config.toml
bias = "all"
lr_mult_qkv = 0.4
decay_fraction = 0.483
decay_shape = "sqrt"
final_lr_fraction = 0.0
max_steps = 6512
Each number is 128 + 32 x the weight over its row's rms, rounded and kept within 0 to 255. Layers, rows and columns count from 0. Numbers have three digits each. The size before them is the row's rms in percent of the matrix's.

# layer 12 attention query, 256x256, rms 0.0564, rows 0-127, columns 96-127
102:185166111112092105133152136169165120169120150116131137135114144127112100131112087127159120151102
108:114154147147076129137091133154141146179073139079081141117082092161142168146104108143105116074171
092:121124162184048088113143129168104164110104151112123074154093151101145124101101139154139098120159
094:120134071121122089139085121127131111118159090117185104096075087102129076097111095164102160151138
095:132140167082140127116070117167150137130120112137099114157132066132129095180047161182133119203126
100:211092067160145121069091083113123112194187111136151140171176116165067039181114106128135156103102
095:070150131126125125143127170143145133182082098140088093179119086142103148130140168103116124138146
101:117122152130108163154141145101113145104151147117093064142113067130118071122143080134153133103131
104:136133157142111072164164191173105144177141134139155142119111139118109131175156140075116158202133
095:136122152168124127169181134113170150135149099135100145180176181138133155099123141167185123132130
097:147127144125095119094124127140130150109142119184140118122158153162079131084110093153050128140146
095:130098131124165173110127098039158122079137137091134145138136128151122165136125177143151132152145
094:216155163139120144136108164116101100094144152158132105135098147137088103140087076103119133101084
106:104137157107132123175174093133104111165203105144075140112163163160133142155170168188181112165085
098:147189133041132124063100170135115134100156141113136119156139161159069130140178196068178134133113
096:140054092141175110107130101091087106109153175180107077104138166181104167147136124124168115119157
098:210140072095134087168092099097098153133129144068155139151073077146195158114140131191111162074169
091:122182084170088119153045140092135127145134026111095157150112193102204142090096112114150071134118
106:144155128093095096065086140122076139151174132110120103145160050161121122162161100086166143142178
095:166105100151100157115108106159161145115146147122131127138110140107143132090152100171104097140100
112:089105149103103155101224121160122149126111104121096114123172164114128112112172173077092155173098
087:147172068148164098151178141146176101164146156123097112145167141141090133113146157169169067154067
089:129094148132111111115125108120104154106114082144151130158129131133128149128153185078086148166134
092:099157135076185130165111125131068159178152114194118168053133103169151159144106147102158119160121
087:136073115168100146131163129078141102107114093123121135151136156129125131095165159156138112175120
097:127085165150112143111167124115140174150098137109073160057099147117129125136130065129122077101107
095:075127084089154111146125088123119094151113089158123076131085136182129106140121159144080079149073
097:139071123094118114093160147137124164153069163157071067076174188071142148146112115107104126101131
089:147148176174135166060199113121138108153148151130096149165150146118069127146164120119167092151154
096:090130120090165123138072098088126176119096122098115170062092136128159115176129135128101072055134
083:088104147124103110091075076165096163130152147090177098084129145127135116129156086115121189144086
087:127166087159139131142098152125137147151161111159144212107114079161108162075148132097062138148138
094:134111127075155095174133128114111079134104132188077146116130163150177149102126148126140173040144
096:129164147095072146148104114127104140115144145111107178081144138153115128142015071080094099174115
090:087081065101120149135137151054076112144145134192122153111163088167128105156093174125103196143075
099:124115139112097110140125106192124090182175169187149138147131176118092143135139152104107202144138
089:163164131123090121093132123143107145153100085106084148082167110050126071131192117084137156149149
106:146107153146085144113160126178146118134129121185114126130148183100093134086172191113124135157123
099:083182155098043132115181143153136110186112109152180122177092122065090168148151183123123135139154
097:183174114145115141108137143096113157160142169155108124056123105201084075095097134106096138021124
098:143200133104100156165106161097144107149122092065119125126120123101077143128148178126157121101107
086:124107129144100183141170086079158150160130111122075154121190202107103102123092044147081082157046
093:138126157113018120079161099127123110174069176110095099186130113092139102173141118137127121119169
097:135091132123086120119096101144161108197117079100130084190144115123130122132148172127170152106161
102:168072092066157136182202126136144094171143135157082113149138122133124128104133174141118153161071
088:182113108150114101159104128123127153207134101111137140134139010066086114220124106152155086159119
090:103100070155087059088129173137134116152123085142110129127125129069127108153147125145138109074095
101:112160155108053148220119132157062079163161072114141107167128072119095147151135141152074117137106
099:133154138088101178137120108134157140109148174111123177136126161087122111122128106093172143107105
092:155083113097131183136082069102123151075145156113174133150055110141128061181095084131191136136109
093:085141017093119125132110103110155130113100144134188146134159119083150122136137174110172174128083
094:164166089059040129157134149076163157096195177186113094194153122141163112130128164154125172133141
092:106118145147140118180125117141144113120141101134085115062125058174086210123136121099085074097147
094:105120164139103135141045134180123134205103068093151082162168116210092144117168126137136049122154
093:106146116071153109098161076094162130092127140144126114131127155118148078099114093105129131155115
094:075123094107103060183080093099096028102114096154076150067110114109125130106138078143108105114089
099:143110131046145085125165155129134057155157114185150112112061158127127101133096164157180110199162
098:132070076098072142144124129091126141130110098158180154161130160119146178142158138135106136147121
112:091157150103150113103165128103089142099097096080200139095138124093150199107081119132167105096118
097:121161117108180134150118206110069092150100069227166139135085131117139149093119149082112176127127
094:141187114130132120114146161102160108097129162141106093129178168140158167132154105150107119095161
090:108123125155070166089140139114080117135107159152135137141118138067113120120135098055119179139128
102:084167119089155174089134124026080132116128151115106150144138093167115093133140125131132116125150
088:188114151097097127102121071166156133159124148081016153090146182129088128139136152166131149139096
081:140139115095145089097147129098131150159126188126144132169102188132141102205103148103148113134102
080:161173163172137144172168159126097141140204125080130161095121073174182086093164114185095164114150
079:151148125111173167069143148137096111108090139147111169131167118117192152136115103088141113147204
074:136138175083141169141069124160061146112167143131147066113128152123130100108081170141097108097095
089:145170111159116149073171148134142115149165126086140107205168145133054114124111073155154117153113
082:144167139092113104111103073078116102118102099147119100166141142096164081169135131110150159082156
102:150156154124073188087151177119125169116126093110159166157140138089108122100163119131163166187132
088:153185200118097093093161086144113165156104142116133120091180133117119029166123110117136143218116
083:126109083177126123191126150159136106117082149136156155096137159151099215094116118121106042133110
087:171148137161128082191080139146172090166139155115096159109120076162062172165127167125139093116167
091:092137112145173123175070151227094093150097086138113171031120082174137155147111147156124056118117
083:152151097128184133166150100117121056091135098187197122167132127128138089173120120122152176106159
087:124112139101141143092126090104162115090171068060156133119151146092131149117150096171137152123163
081:098134095134122139158094116105108093100139129112172144136067101084074131145156083108195130069079
079:126122093146177136104177116128135149153130114170153136132082103074094104159084065110111164163121
077:098156120075093108134123139069155150112113137133074160172122183105130184163098120169134072133158
082:145071167118119141082108112118113181088187155090154045179122119123094140198142125155136147101126
091:146126084184184139135125164169135123104120123146116111155067100134105174150151169143093094124133
092:123109100100065129101093114159117126150147152074137111080158066069115091129145158121158159158080
087:100154093175165161084143153121129111121131154136087063111132135126072140109144183122103048112125
086:128129131101152168125191110136115165114147173165157102175194170137116102137186101109129166118119
087:115095191099175129077132113113107147110123151083166140164083111197080115124185153144170177181147
082:119148113127117082133090131087124079113109092171169101188119098120139088085135138106210114167134
084:175140127102090114103119159173118117183171122068103102103137071156118071170147134123160151149162
086:194133154172093039131079181165154128170039166089091138118127156104122192144105107127128102130114
092:152171142190113147164117137121108097178190088133128191142147129196149118142124193114120094159124
079:109104129119163088058158144114159170144148131102092133210115156071049138210155084145166105197092
087:159186157142035183086141171164130133158087179089109120183128175063121146114078147099117121105156
078:120148148129148078137130125090094106138140092147155127098113125162148100138100156190077140147101
082:130136117112129096137161162125169125165136115127122122163160070143165194155162123094192131127163
086:141138107073122092130124109162127079178148148120023096143113145084081160154137196147136102199103
089:106144074081154032060112106119096136102167095129116108111110159169138157119154121070131165084162
091:096162127098193119128118163096086167091114136151125104115138198140143200104067116130060130153126
095:094169058097097137121093176107135137178098153094100082108093134123158121098109176110131110107122
093:151091142141112116116084150075134085156153120081205125173123099135071146110126117175098128153134
084:144124113089121094142114193132138106158091131086090123152155132081126171165160130152115085141100
084:095172104170117143066125130090166118125148088132129102218099142090141118163171132130145152169120
084:147119071132131120109117134112164167148119121056089151107052135102118203070104082155096131134112
089:140171131204111145201127177107128060121108191123122143094137220126130170162118195110093135108113
092:115138075132169138149093142143144118153098097070142109127118079119107205165090125125159129130096
079:137185138133120150065179101052120125111149134153141136163096125117100116136135105160191186143170
081:108143077117119090191122159120121124131106143177112105091054158104120185186103092144101107119086
074:106181137109105142095171183100098118118128063098112152111136145142154171147118221138123147094143
083:082186080084141115143115111101074105099128091104125119097119100142127158141093184077117114128147
090:092172189175150140104116117107086120109155175161116130094138096165094083137085131148148116187137
089:159157129108109166041155231118154190083120093177109159132144123037097070131099084110139201144108
084:120092071074114197171073123109063103148161125168147128145123135109098136134063137110095088094114
079:187100136140160112173080146153085139119140144123145108106136106140143154188148185118205118081129
081:163123160141121091130094119166175178104102143141146089081130176078149158140083125132114098158107
082:081125119099132136130158108157121163081066127129115115163068132100164105093127174139082132142118
092:131087109107168099143091081111131125094091133131091118106072086120134140152037167118196151092119
081:139142167082084144129150179115123116096190083094148107156112093126105119084192146122114177165142
084:146102146136095089118138107169141147156062087129060142154087156121135172199204117169138118109104
084:104136096084183103141092092196155117112096114138126169156144152125114177133066135170181110153106
087:157110088184126128186094129157087108155125080104086159155097114113097181154074172141083122093156
082:113121159123119099182138131181156161133100118168098110154162181057164026096121087157142110147159
083:129152076136159094159090075082130147067144185228167150133108083169147083128158156148166138149097
085:123130156128165155062116125156139170140098052157090164132139150234146195172121154110098125166110
083:144195142108122095161086165160075110145129102171113220155069156149209134182137156109120134078163
082:140084158121110126041135160141116118150097147126086137157166125116167175198132129136163097104139
076:175077026131151096139111085121131161087086126157076119100156121140212165158132119147153134163187
080:147134151131162139076159130106115108091125164160125095132125125139076124154147081126116124193114
088:135102090102162083189092152039130191094079168125088187086142092128124185149077063126147121146100
088:181151193180106101124116133073151128151109137180067080142151138147106045077145174146128101179152
# layer 12 attention key, 256x256, rms 0.0522, rows 0-127, columns 96-127
105:137156107144115122136145153161161125182123096147126169152128140114115100088135090151095127146130
106:154156131086120116151164183150158130180107114118112160117123090122108159148157118085102144124175
099:157108147136078093095104154157179128143100162089171130166085132114100074091088150196101177107116
091:087077142122108114145105083142110093155132144128105184119145105181147133111093052119143175082168
101:173094094141137030152077116110139180115107136141119072180134170142103085165102154131150164150132
100:158116118108119140076132099174173062149166135128123126113107141174024058156133100135129175092107
098:094155090150120176148113097146080105121173160166141082125111063184061185087132158168118104164125
094:144051186102165117074092070127083182151106161077128147141107092122113115138112086135143181133152
107:143169169125077057124150107147152112150074132141170083117120105137123129156135133120163122164103
098:109147119144116173143144098132147145125172112139136106129146154106184132170133074163127128165091
095:183089115185144097106137147129087063127085141150155117111141142188063093174145135187174128088144
098:100062140139223142155109114135153171087166138085120154117099131116093194043161166122163075158152
090:160078155070130174114078133139058095160130152143164080136167158144087149080119101129099155110120
106:122134179163114113125163137156088079108140131132085112138166141189136151091137113118134092174142
099:136174087120113132081130119135097122083167144127091143137203135163073072110132163145151112170130
095:118069107123196094109107130146066159126125167063116065116105153166102175148134104125182080081154
099:175137116076183117188098141102049149110152122124100161115111111165124196049132090137150112152195
090:146077123120115108129090132132111123161030069098151201146107182092158155106079111100113157122117
109:092133226096105060123144157097082167174177120117090108142156103173114097189113101118197159104155
099:184097102161122134112185167137120082095107123147123143147184166106131112153115168111158102083172
110:133161115154100116125165092144134149091102103103175139099174102112145098093170184153091136204110
085:151038139093182102126110058139160096150109143088132118099146185125131136130094124176097149103116
089:160102199150123068063138114126101085136116115085139105110127144175158127143131121099137150113130
094:084127214087081148117111068136129131187098100139148140109157141178165068153104088098149140124140
086:139155128121109131171129128076098157102224147104111145094097130081194151076141092181097124184128
099:088120188166131191089156177107133215120091152164123162120097141092151152117135089162060095130112
098:087109108127120130152123078118111133120140120170134100156141075175138141111144177130097124113125
097:127153089112059129081130123121105131114082156142155094113160153094164151135140103076138044088152
089:162078174112118105111144043128168107134105053145130108141137165135072149109175089190149154063138
099:124115172114140163142099137128117184095064141115140142107136174097154173098108110090129103131140
084:077078167094120117098111070136140148162061094058151116080099129137113069094040112110188121084173
088:146120111128154135111075095078117080180122139153151148152130087204144161106040150123109148109104
094:158082169101191105127073093145112085156065055076156125092116062167105172116076133141166152092169
102:174141103107127139167105131110109105147156149147132125099133119142108099153142111084100171130122
094:112110113119081169145142144078158084151148147154140119113131055169107152110083142100025175110135
098:089075103133122157080103091139132108130140164143175150160070131109114130154163103114152097077143
091:138088176151108063106119109150101168157014141075166135104171132094077095114112133131118124100149
109:126106133151081131105126128208098101096166143134152152085175125100140117082166176183094114121120
107:103166096087006142133170109138107114151099100107147108151145110099132134097176167133098094134125
103:161117109157125177128150167123123178147125128113103114135139144167039117145063132086084155080140
099:162082140138096155119120126089077098196067080160165123115129176140092120095135155156151129075107
090:176050146108136197061117048135167144176057092107144119104174156081098145183109087133160141158124
093:095155107129056110093137093150137188138062131160144121125133065083110073133143125143119101143153
095:142040143106048139138094088167131134156099182084142070131133186113139108127123147161167186125156
101:120061126124180129111155068157147089143108147124144052079125162204129127165148129116124149153140
088:095138131139097109175099165150156114173132138120103082171100089118083124123160101137149119185102
094:096184039127090172101102178106147106144105141153165127120057148074100101115153033119096147131117
099:156111171117066163154059127171107076191127111088185129173169129186075136105141141140037213133155
095:161110182112127142085079085141158143165078173090107160134119149106081115141110148117202124135141
096:138117158178144171118101167133145199103123187118137157119047119062145101112074141105095103118146
093:134093119058170075089156133122170145128068107099122126106133122123126125142098134027135189126168
102:146160136097093120107161143018122114097157087187116131093160141193206144124128191096172140124169
092:111060171179162138168059080126187074147111144051141118095103087171039179119100093146123088124158
095:174089151131085124147119181187159056139133138131069095163154166167083147102147099120107121154155
093:092113079109141141118180149074181177097130078160119164142102119087172117096105194078151065163139
089:150054117067196108117093100119150101166084118173139163143146129114096150084120072154145172088115
102:144153098091148156114126146083098124089175170155124102161073120191163133119151177110149109176145
100:128117073134071188130126117151148125107071131161194145142139172100184171113129122099096098086106
108:107160148124122115109142163139126156057148132108135142101147129059135152119108101116159146137086
097:116136113093147121168111151140100084135095120158098174145113159138133093069153172106111205081082
094:144162136178168099156168231108141075112147071156133125147161162109098152146135143092120128174133
093:103131132133100119115094168088085145099142138112111143152138147068148074110158122090083117144091
102:109155093113158158102139159121099140084148123151122138174147121155129099101141111145090105174113
088:111139089141070163165130139139153160126086085135130160093157165120070086085093114172088107147117
087:100138162096089114110127156132095155149109121147126125147100148096097113152125106087055105145125
080:139135113106092174116089098200148146124182145120133110152100073148164103102149175201109145148153
082:133192134140142149176168201135088161153090134134150157113134117098133120116093101089124113141141
074:131063116105130137119072092138166123057167119164091123121125168141095112159124172093096156123153
094:144131145097129052100087146098102039110146161124101137140131171114086118122174136139162109150120
085:144144164150112068057147169161056168133083153159107168112108154091166065143163158110088095135114
104:147165157131076152113090132144093087107099146109165160102112145088098117114152134114127154126099
091:140155143132069102119171179154093153090143118126111145125142153068120074094150124133162174169072
087:118128200199169073146145148139146072145132130099103119148118098136144163120140103163081140151165
088:144039124114103143221060129112171085145138126141124144155127089191095145140166144204122125184118
096:124076136143157119133088103118129119167162155092114093118102121169088113138164126134104153094159
086:125103119074165087119137175097159127073124112145123134127132156167110117148114095145115097100113
086:127085160110174101150122078124179067135097138125098114122109115164123155156137136146154153086167
087:106139085117130150119054104160137108171128147090155114157144125126093124146132137144102135078174
082:084168094099126064122142171152142170128124101152096178128115112136108104125091125104151081156076
083:087173120136077153136167171119123157168139098137136126145155119100115115106094151140095068131125
088:133169140167113118158164132191105152130099143129138102118122159092104088107160101105164126108138
095:099114128160194146152149156180108180143144177133124119192076106132142139109153128116112127145140
091:136131111117077136155089121143098102146134134118122079096136124159115159139122147141088140128067
093:136120138137159085127146165114161099123154143092181125117111196170157160138139125138095101119089
094:130121141106145104116127149110062160148134126120136109053139150129132111143152134109172141070151
093:100126160146164119095204101138060166106144173107151136103084092105097121096161141142145120138158
084:119182138118129135119097129110117072113134132181092116145119080155127132132112140109166122136119
087:116190137132055138166105149166128147200183141104130137137097110147153180150169156108096154190141
094:165168146160093129164123201136129140173115118141126151183121100107119132149109096133106107130087
092:108186102148111132147100163118149143102204096119090137149097119170178111106125137149083145166106
078:107172118160118046144145169127120140122121098159149117145142130130154085163096118121093143146106
084:116231116165087173117175180122135143152136141200151137118137135072138110080129137065116112118109
084:101088157074116083083079131124152129064147116124076108151149163119116084124161120175069089143144
084:159165129174139140089166190171092151144082140127146178218080094073174146075103107083135089148129
093:125093138091144134127102144122150151175130118097092107077125079156087145089102103124113087135145
090:100158126150126121121130141087087143164174147121131131130116069160098153098117137082076150143181
094:087124129156169119114187201071156139146139097116123142161177204116145099103101137083178085132145
094:146162105099121123118143174122086167164153088160120100131187120080129108102111134132117129135125
100:133109105115139118159062118163117064130130125136144094159143122121067160150170136173123113125122
092:111070117122169137141110146158140120140096139101151118159142122121146182128181120125109140151147
093:106210173151114080073097158142133083130169148171127104152148105096147141131139114112107099126113
084:118132140152134141120157196112140167156114130127126142128162126113136128133097126137163125093125
093:146108082088151131134125140157122107150117121120106134109122181145124170091132156152090123075056
090:142154101149178101129128139120136184120114089106081170111156070118094177091103152150163122159141
085:143183127153134117121144133097128124123164102168124138125154135160129093129123164176171143111143
085:139146102086105138102156170149149107135129131117146101140152102131111134167170097125144092127133
079:103237171116141152089119188078122139146199115143109097133154123115088124110098092127167141125140
088:094135114137127099112133156121159141138110094133087151093162147132150142152103103114093116162117
096:094147142071160132157131135125109126105143094138133121125098088168159121131161118168130139144108
098:112232086112101173118167155087105113122147108121169195124143128079185132156179112080120140157100
085:106162088137178125154088106084092106089179141158104112139191052137117154094109118096092100134132
080:171075077110164116162129093117141149101133140110154075128087116149138129163137103158133158138121
089:126132132137143075104139142105154132152145121126128120146126152102108156115122074135110093144104
087:127147136125120163132149115117097098153095152129138115103148150102142088141109147109156123095116
097:135059137092137122126145047108128170099074128152132106125123110111123136145073132161148124168158
084:154085126121124146119104091145141082134134161122157126102156140137134140151185156151122123092150
086:111185120169117077172141138121147175136078106131143145129110153133154110135150129148157105121102
093:110106173109205115158119154121085137099101133147125151110130119143085146115095109064127092064110
091:146121102103147115138057130141146142163128159091090091135127082116079107134100124187096116094143
083:094119098115099097125123070087158183162115136115195146156084167115184061179130079168125139163129
089:166150110086186121122157089083100172094151104125199146159134108166117105095106133106145156146130
084:089146159191130106182120174139130137123122117142121154067146113132133110139086131079126121120122
090:099148103127129100139106182159153100104096105121093172110110119095126134141125139108112121106122
082:066175181172121163158156192153071149151091159141131122123157123097129069113112160110082134133098
081:139092107128147124139145083054165161128102143140149115112135172176164130135101108158140116165166
085:134115163118177119112158132126094114141129121095136149149146128158115115122108126134203152132132
092:166129114140142102146118194123133176122086120106136148192145136128124119123094148123183169173088
091:146090140134103121145086115144108116149145125112115081182129137183129107075170171188122175106138
# layer 12 attention value, 256x256, rms 0.0438, rows 0-77, columns 96-127
092:174128115115109157121153065110144110181127107100157147093106112161169198147126125098143116144121
090:111146110179115187091106116130115131104135067127092115101112179111127100142149139163145069133132
089:103127152140142085163163158143123157163132124161133137147078151160142131142124087130095120128132
092:153105163098105163146100107123109155145176126191140169108128162186159182152121154137124156138166
090:120146123130064104169160094146083119131145153115180120185131127121161078137076111117099153068160
090:086112106132132114139078150161133119154090152141138143128096111090157134092193102086153122102139
093:125177164123130164142080079111154120126126175068127097203115122151129156130128153083167126157118
093:131054096181130149122131190132117166145161117156161105149126049095145147127098111082104162175118
091:089115121131130136068130162138122097113125139113156157099160125088128150095151200051164147115109
094:158119152058154166071085110146124102121117088096105129098117094191155124093137152161137151107139
093:130141080072124102124158158166188090147142120097134084118094111148138153138100147103152079095102
091:117145129126120137160164049142113117161131153175066145147117144144161126141143046166159093098157
095:118134109062070102144158141113141128131129151146206122130091110130105125146052108143148167164154
098:097138135151116099075143100178134130118154065127118115107127178150174108139165158131167151101147
097:072091146125143156090115082167082092065110160110133128175112135149180120080147204080126130105087
089:143119153150135162095156167120164137117093062123190087130094096137192030139124141114140136108149
090:124158131144131094149048102127176130098130107109135168097101128139127102126151125142130142086134
098:161144106118085077160101107069147107144108073103112138132188116107124134115164125151109117143088
095:158084132070151106112090126156086121135147068088163103098180147138127168103128113044133127125137
098:122142127088170182100134146119074098109137134086109143130114034150101161120118157121144158074108
084:113101124097103154103066139134134107131144143140120127126173163212123146086090115118124100094085
088:116170127136093080143142140130106143111103143119155132148124203081125147126164163189185122108149
095:126144138129131131152100156143145132149157173108137052138150102109136121139141134116117117098092
095:164063088107158120130123145171077154137139118073046215121116117109130158171163126170112089165135
091:175108163095110104143173150073081145112116095134145142076141129153169187125107169115172105134104
085:142156135146092119169143107073143114179104109129156112074128134156073177154136122125086161115194
098:118117133145162101100085117099129101105117099094180140102146126148143192113137176085131115111134
097:167151127114101103176146075127089145111129131195134123075086128150107145140090142200126113098173
088:117134153095081127082089086154155061091121099127148149134178136123135111131138123116148165129153
094:154068112165166121133083183150096125155107094127115175134186158156170113109157126083123157137098
088:116174136099158134133180098140198096157159139114110129128134101101069089108138071104109163140181
094:154064115179136113167070127102111149172142152068135121151142112131120073202116123176129166155119
088:146135058129193124058126137137140088074125103144090161120136171143083170130110092110155103115152
096:228134122157106122117130138131165122094139122180116154120138106087100125148156026124168104098107
096:117065143162126128151143173137118157140112201098159149172106098139144118175117107120150128121139
088:180132093147088130180116155110102136123170139116097101144141181122108173163111108136132130148090
094:157098139138162202112099149154180074101173107113122165110138155149152112118190116156104167148128
087:158127142114146160084126105112126114090110076087201117130116106133129111123150123151082132089150
087:110154118149158122092168096106151117117112102167108142135123165197158160103152128117116071136126
095:101069153108138086114122131050194116109089136137081117117131115114111132064161130117118185158116
090:089127137145100089131152182189111141139155112147089100118148103104141141112128178160136108118065
087:114137139128122127108142156147103124105100076126143111132036141089069150126122183142103150125112
095:170085122093093164078125103106112109118112147178117104114137085199105172056121069161097098096065
082:126171120061124137164180104099107137096137128169129153126183207116098172120098099058090165105136
093:179123139154111182165167199112130186120130099138142101151127064146068103135096109136110084135150
098:137140144094173136171087134132113111074126131156114128096104033125078137150121108103097156134170
094:085157101135132082136129066118142098141150101141160167108118134134156173096138130107080077068116
089:138144074116178077098133089076034109134140157142096139089053142077128110157097114144147117173111
087:149152151147132094085099060112155146108131131099177144165110090144116141156111169143146146112119
089:171100116110119162169139129125116166138125114151210081142110167111112101148104107153099129113164
096:140098110141148175151147112116145087075148100194134167146143096178113116068127127068106121113108
093:161072160097083130165131121087138147197134132086127137134068125102126182183083097119121140151167
096:165158162119084097148161124128124134135147184173118149125148137138120136126158048149119172144091
087:148176084177118114117110189106139132149118166080134086085077135105117130155126098105134170136150
091:109121130189133127133109148130181132120144110134117135111124116126134094185104112124131103162149
088:118098179170118115117116081141084132140137170116162170178154122155137070167163134161140140164087
091:137148075137058160107172128077133156095107140159095115131164129131112154077115160104136125093133
093:104133159135103156112122189153085129198162104127140124213160123118095090134112142198122127123156
083:080159152185189133104112152116158172102130110075186185141150063139130152142150202100157164108056
095:106141117117153144159128165110119136159076075134091128125155138108097102187081138153127101135161
091:165140160098103105104082097120075126080097200130135193177093135149142122162156086130112113141196
089:086129128135086087107147173134078216186095185131109066122143090135118140126107128117119118112142
098:086153122190152167090109148172130124132129105062142162101109110107108087135136193125164120093077
095:209141131173146119210068173051156126060099147169137147157131132151116141157127171100089136167194
102:085144141042105073147164097158130142166165171153086171119138172116157126110137100193137140163094
103:102170190172124146076116144074136107094137152145229170102152100127126128139126151105109151126070
095:083070093166116184140147168109092126087105190130138116115145133156166156138168056093144152107090
106:100162084123078134117100104134136152139097072160100052097177070114150165152146112127116126141067
102:100074092154089143109110137110058175116129089114130090131132086143173145126115093153168093142133
106:131142158083142148102074128158146161136177072121122123126053075119174125108135160130119129123058
105:152101149103143145116140123098159080091159094153078071148118123094084066172106109254074161164111
100:089152116156088104155139151092075163112121125085157157148121070103118123126125099184162068159195
103:167106151076145058154117108104149132127100171114121137195150173090165081107110123201101166158124
099:111096130047134108121157151128109131090117170141122195120085155129130137145080131164148129084115
102:156130139175133109101110122105088102091131103125148155112163145170110165151140147076126137144173
100:151181087152149160122097101130177167097137162191141135121103117105132191146120113154119160117207
098:104082113132091106135144099204130163128149148156146151089078147146205116086118181132161079087126
102:144118128146165145138118173117128120153139113158144106151189105142114109139115216100158132124096
# layer 12 attention output (transposed), 256x256, rms 0.101, rows 0-76, columns 96-127
086:170148197144138156099123151119104137042149149119102071110136147162080090076079093129203118130184
088:090065130136124088147124197140110122123093163169143143186167100143129092171179087147064172089171
089:103161104100081102119139100124064147130112148109111138090131107113103080089119125172138143175101
091:111108134210129085068106062174192114111077121095101069173137069057062142152145147150126111151114
085:213112181063172126122073143102141127165172126124158130110136116134126113070075116117178124114153
090:137128179113143126103172142129100133093140158155135137129133099135059120093107157110187166169144
088:140146123125092110125169182125123097149119165103126085127129216127101122126124101133146125106140
093:104181112104126127173157142162133127110090104118137174068105143118088070120167119156105108193203
086:165115173132133148135112159123141144076128125130094124085141114157164063144136092136079112158136
096:123126111218134140139131122151114116094107107133142114126120172116100164115111137091090115098115
089:066094106119100160083162181112103100113138113149074132098101132134151129144169074114091092123161
089:191128123181154155091137136089144108145089163139152124115151076077128157114136221129158165123124
098:171168145137163147044136106152152074117152069084097170105218148127104124127125145142131078056119
099:180095131155160111193116137111124111081136162112111178142156057104169156091148140176117091158139
095:152142124124123097118189190129218176109114124114141123115126149104126107165124110152144150135147
090:075106141127132109150071134115071105090169193117142138112135185143137151086169130103069116135115
087:175135146046071155096166102134062125132125100156179094130085144131111169114098116122156100163095
089:095121136180207139135128171168098146155125135123160122166046084159100137121105144106124096199167
091:105133148181158147143126126116145177116074155156065193163158155138159163152175144142124131170104
099:119118115140125109174139187124131110170177093174145105128121230161137112171101109135057115163112
082:130078115100118107104199100143109154114117128105116107110073172135143132158146107145103122165131
085:161116129083135130145137127120112126154164153192132184109175095137128032119140115149073149138111
096:155172094132174128138155138107121106131130116099089177131105157131134164185109080155068181110103
091:114157112109087133097116164109099157151130169172138075122125105117132083102100142091162134112152
089:085155029151219154112124146139162133137156152122117116164105173139098063124157097090107129151161
082:083102150152128070086121099119133143086122171073110092124116133105171051069136151123144139174132
100:119120098160118165139131114154143087110112177130092108166169137101105092103142157127150131116123
098:107103073132120141117083136077145120106149121080142101173109119143191105075203078106130102180088
083:176148129094154169109101142092097126121138092109125122167127180186141146113113078129074126099105
091:211151171131094140094139060138136201080141178088171046075094157112124124127142107097122159148146
084:105092154204112119093088180111083137141126118122147091140091184183160131103156159097153148062109
087:144092128047091146142161119115157102124132131103139111145136128090166166119151110082172098076140
087:141088156120078153150092159051150136114082140129128110160146152114148063102099172117136172183134
093:104082088086116131185115135092132100112083145116158102160115164170087084114154149174083165146068
091:191163131087130117167145127125172081169188071153063073054134146072086136101134174163137127124100
087:089097136093148151123161141176169111132097098169110116180129107114167101094124108156130105089093
097:105147136150117113147149135094090143079044107103137091202122116141103133111122144129092101112085
081:151169138119095128043129115147166116137154184102122103099141166117150105104145122136147150108108
084:106107122113086105113120152139058150109077151068094077081093094080095103136149123102080140186143
091:121142079149116129096169148183084120157141107222142103146101153141147114133112079125155149154132
088:148149115185152119160089125103118117093075141123109161066099099138050150109188113104118115128153
083:050148138135102133103081117085165138167178113111067169109149117159132168138108140118093105111163
092:092136109127148089122143130154171143143121114123118146105058166082125161194134189128156182157188
078:169100129143099132097138131116123189117135127125115077155109061135097084141113176187167089135111
089:065200154088159104095105117134163087139140131118187136116095178088137131135127154122116149122109
096:170155154072101084012151099165110164162177150106150114097082160098158136122131118168124128114125
086:130082129129119151075103148124129153097121154154121091161092153123124158140158123144152154124172
086:145144183125118122105123108150167129135160166124123112104149106137184123147133147062129150090113
086:117104132164133123128164129178116111133089106133127143137166182116177054100142160183112107137084
078:111189156082115096089140135145116163133131151094160088165066143118145168082120114148123155078122
095:134128130155167133103083163135184092096177117096140109111086180157148137131077131123150149142118
090:070143149146146144095112095093118118057147113127146082155073099136068126095158120147152117109113
092:093097145118180174048218097135130135115073129124152133149113141112111146093128193105120091103118
083:095084126148106138117139108148075122143178160060115110147172142122163139104106154130105123110118
097:145107138152094142159104091070109111166149103098104147151151147118125135102107144131171123108134
087:176072118121085166147128134111151165159103174096130114140171090057145165085085167141164077098159
091:083090171144163103119103136137169142163123127124154136145118128130146093159172105166131119118120
090:183148177108161094125094110127160137127174127157158102109097105204136096122140133069139180151087
082:167093105094102156127166138121133084112097103162136069134154167139094115121101077094143106194179
095:095091110194149137094129074105119081153230100070161081127107144157171151133169115115102149107105
088:132106148151134129121187129149111174139131093116174116121111153061115044134069171119155108125090
090:103151094128157132111174085151111100093106139113161157120107156114121118142157149148113170151110
097:153108100115123085171125179128147128102130164138122128130158163202082124103140094138099151164155
093:110133113079142147072136090158150141132174122109150113135156094090129114174168112136154107105118
114:064052089145172162095106165169043136110112055131113057135079062138090145169056100084084107143126
110:142126122123157111177123116217154145149143127152091142095132092084164157092133081186155112151148
103:121108162141118142133189123102179113103088139094134121070115147142137133070150155152117115138105
109:110065147140072116089121125151051125119165159077162145117075091089069155048111120128133121099111
109:148120176105101172105182119112114132120117128164157133140108195098105147161091150077104145091089
115:144103106122167181181163120093060047164127124077093082127102123252114129148115129126128102132159
115:057061171132131156197119150131086155152127077104153118154141103137100125148145144099172127155156
116:104087136089083154126156115167137130073107108180130138129179163078106087110109141121120127071130
113:087129060111112124093151151169151153121067110152153111148113045124121158101166129107148099100144
104:123115137128080112144144162147132115130069127101112104094122132089155114093151124120092106097115
108:187096158183176141116153141145183146122135196126116106095072165120117094091100104179119089156150
106:089121135137062121113125151129074114144083127123098119176142216189116161090185157100081111127104
098:160103122081189108086143073095158128144105145143125159127181156138152152129099116157174081105128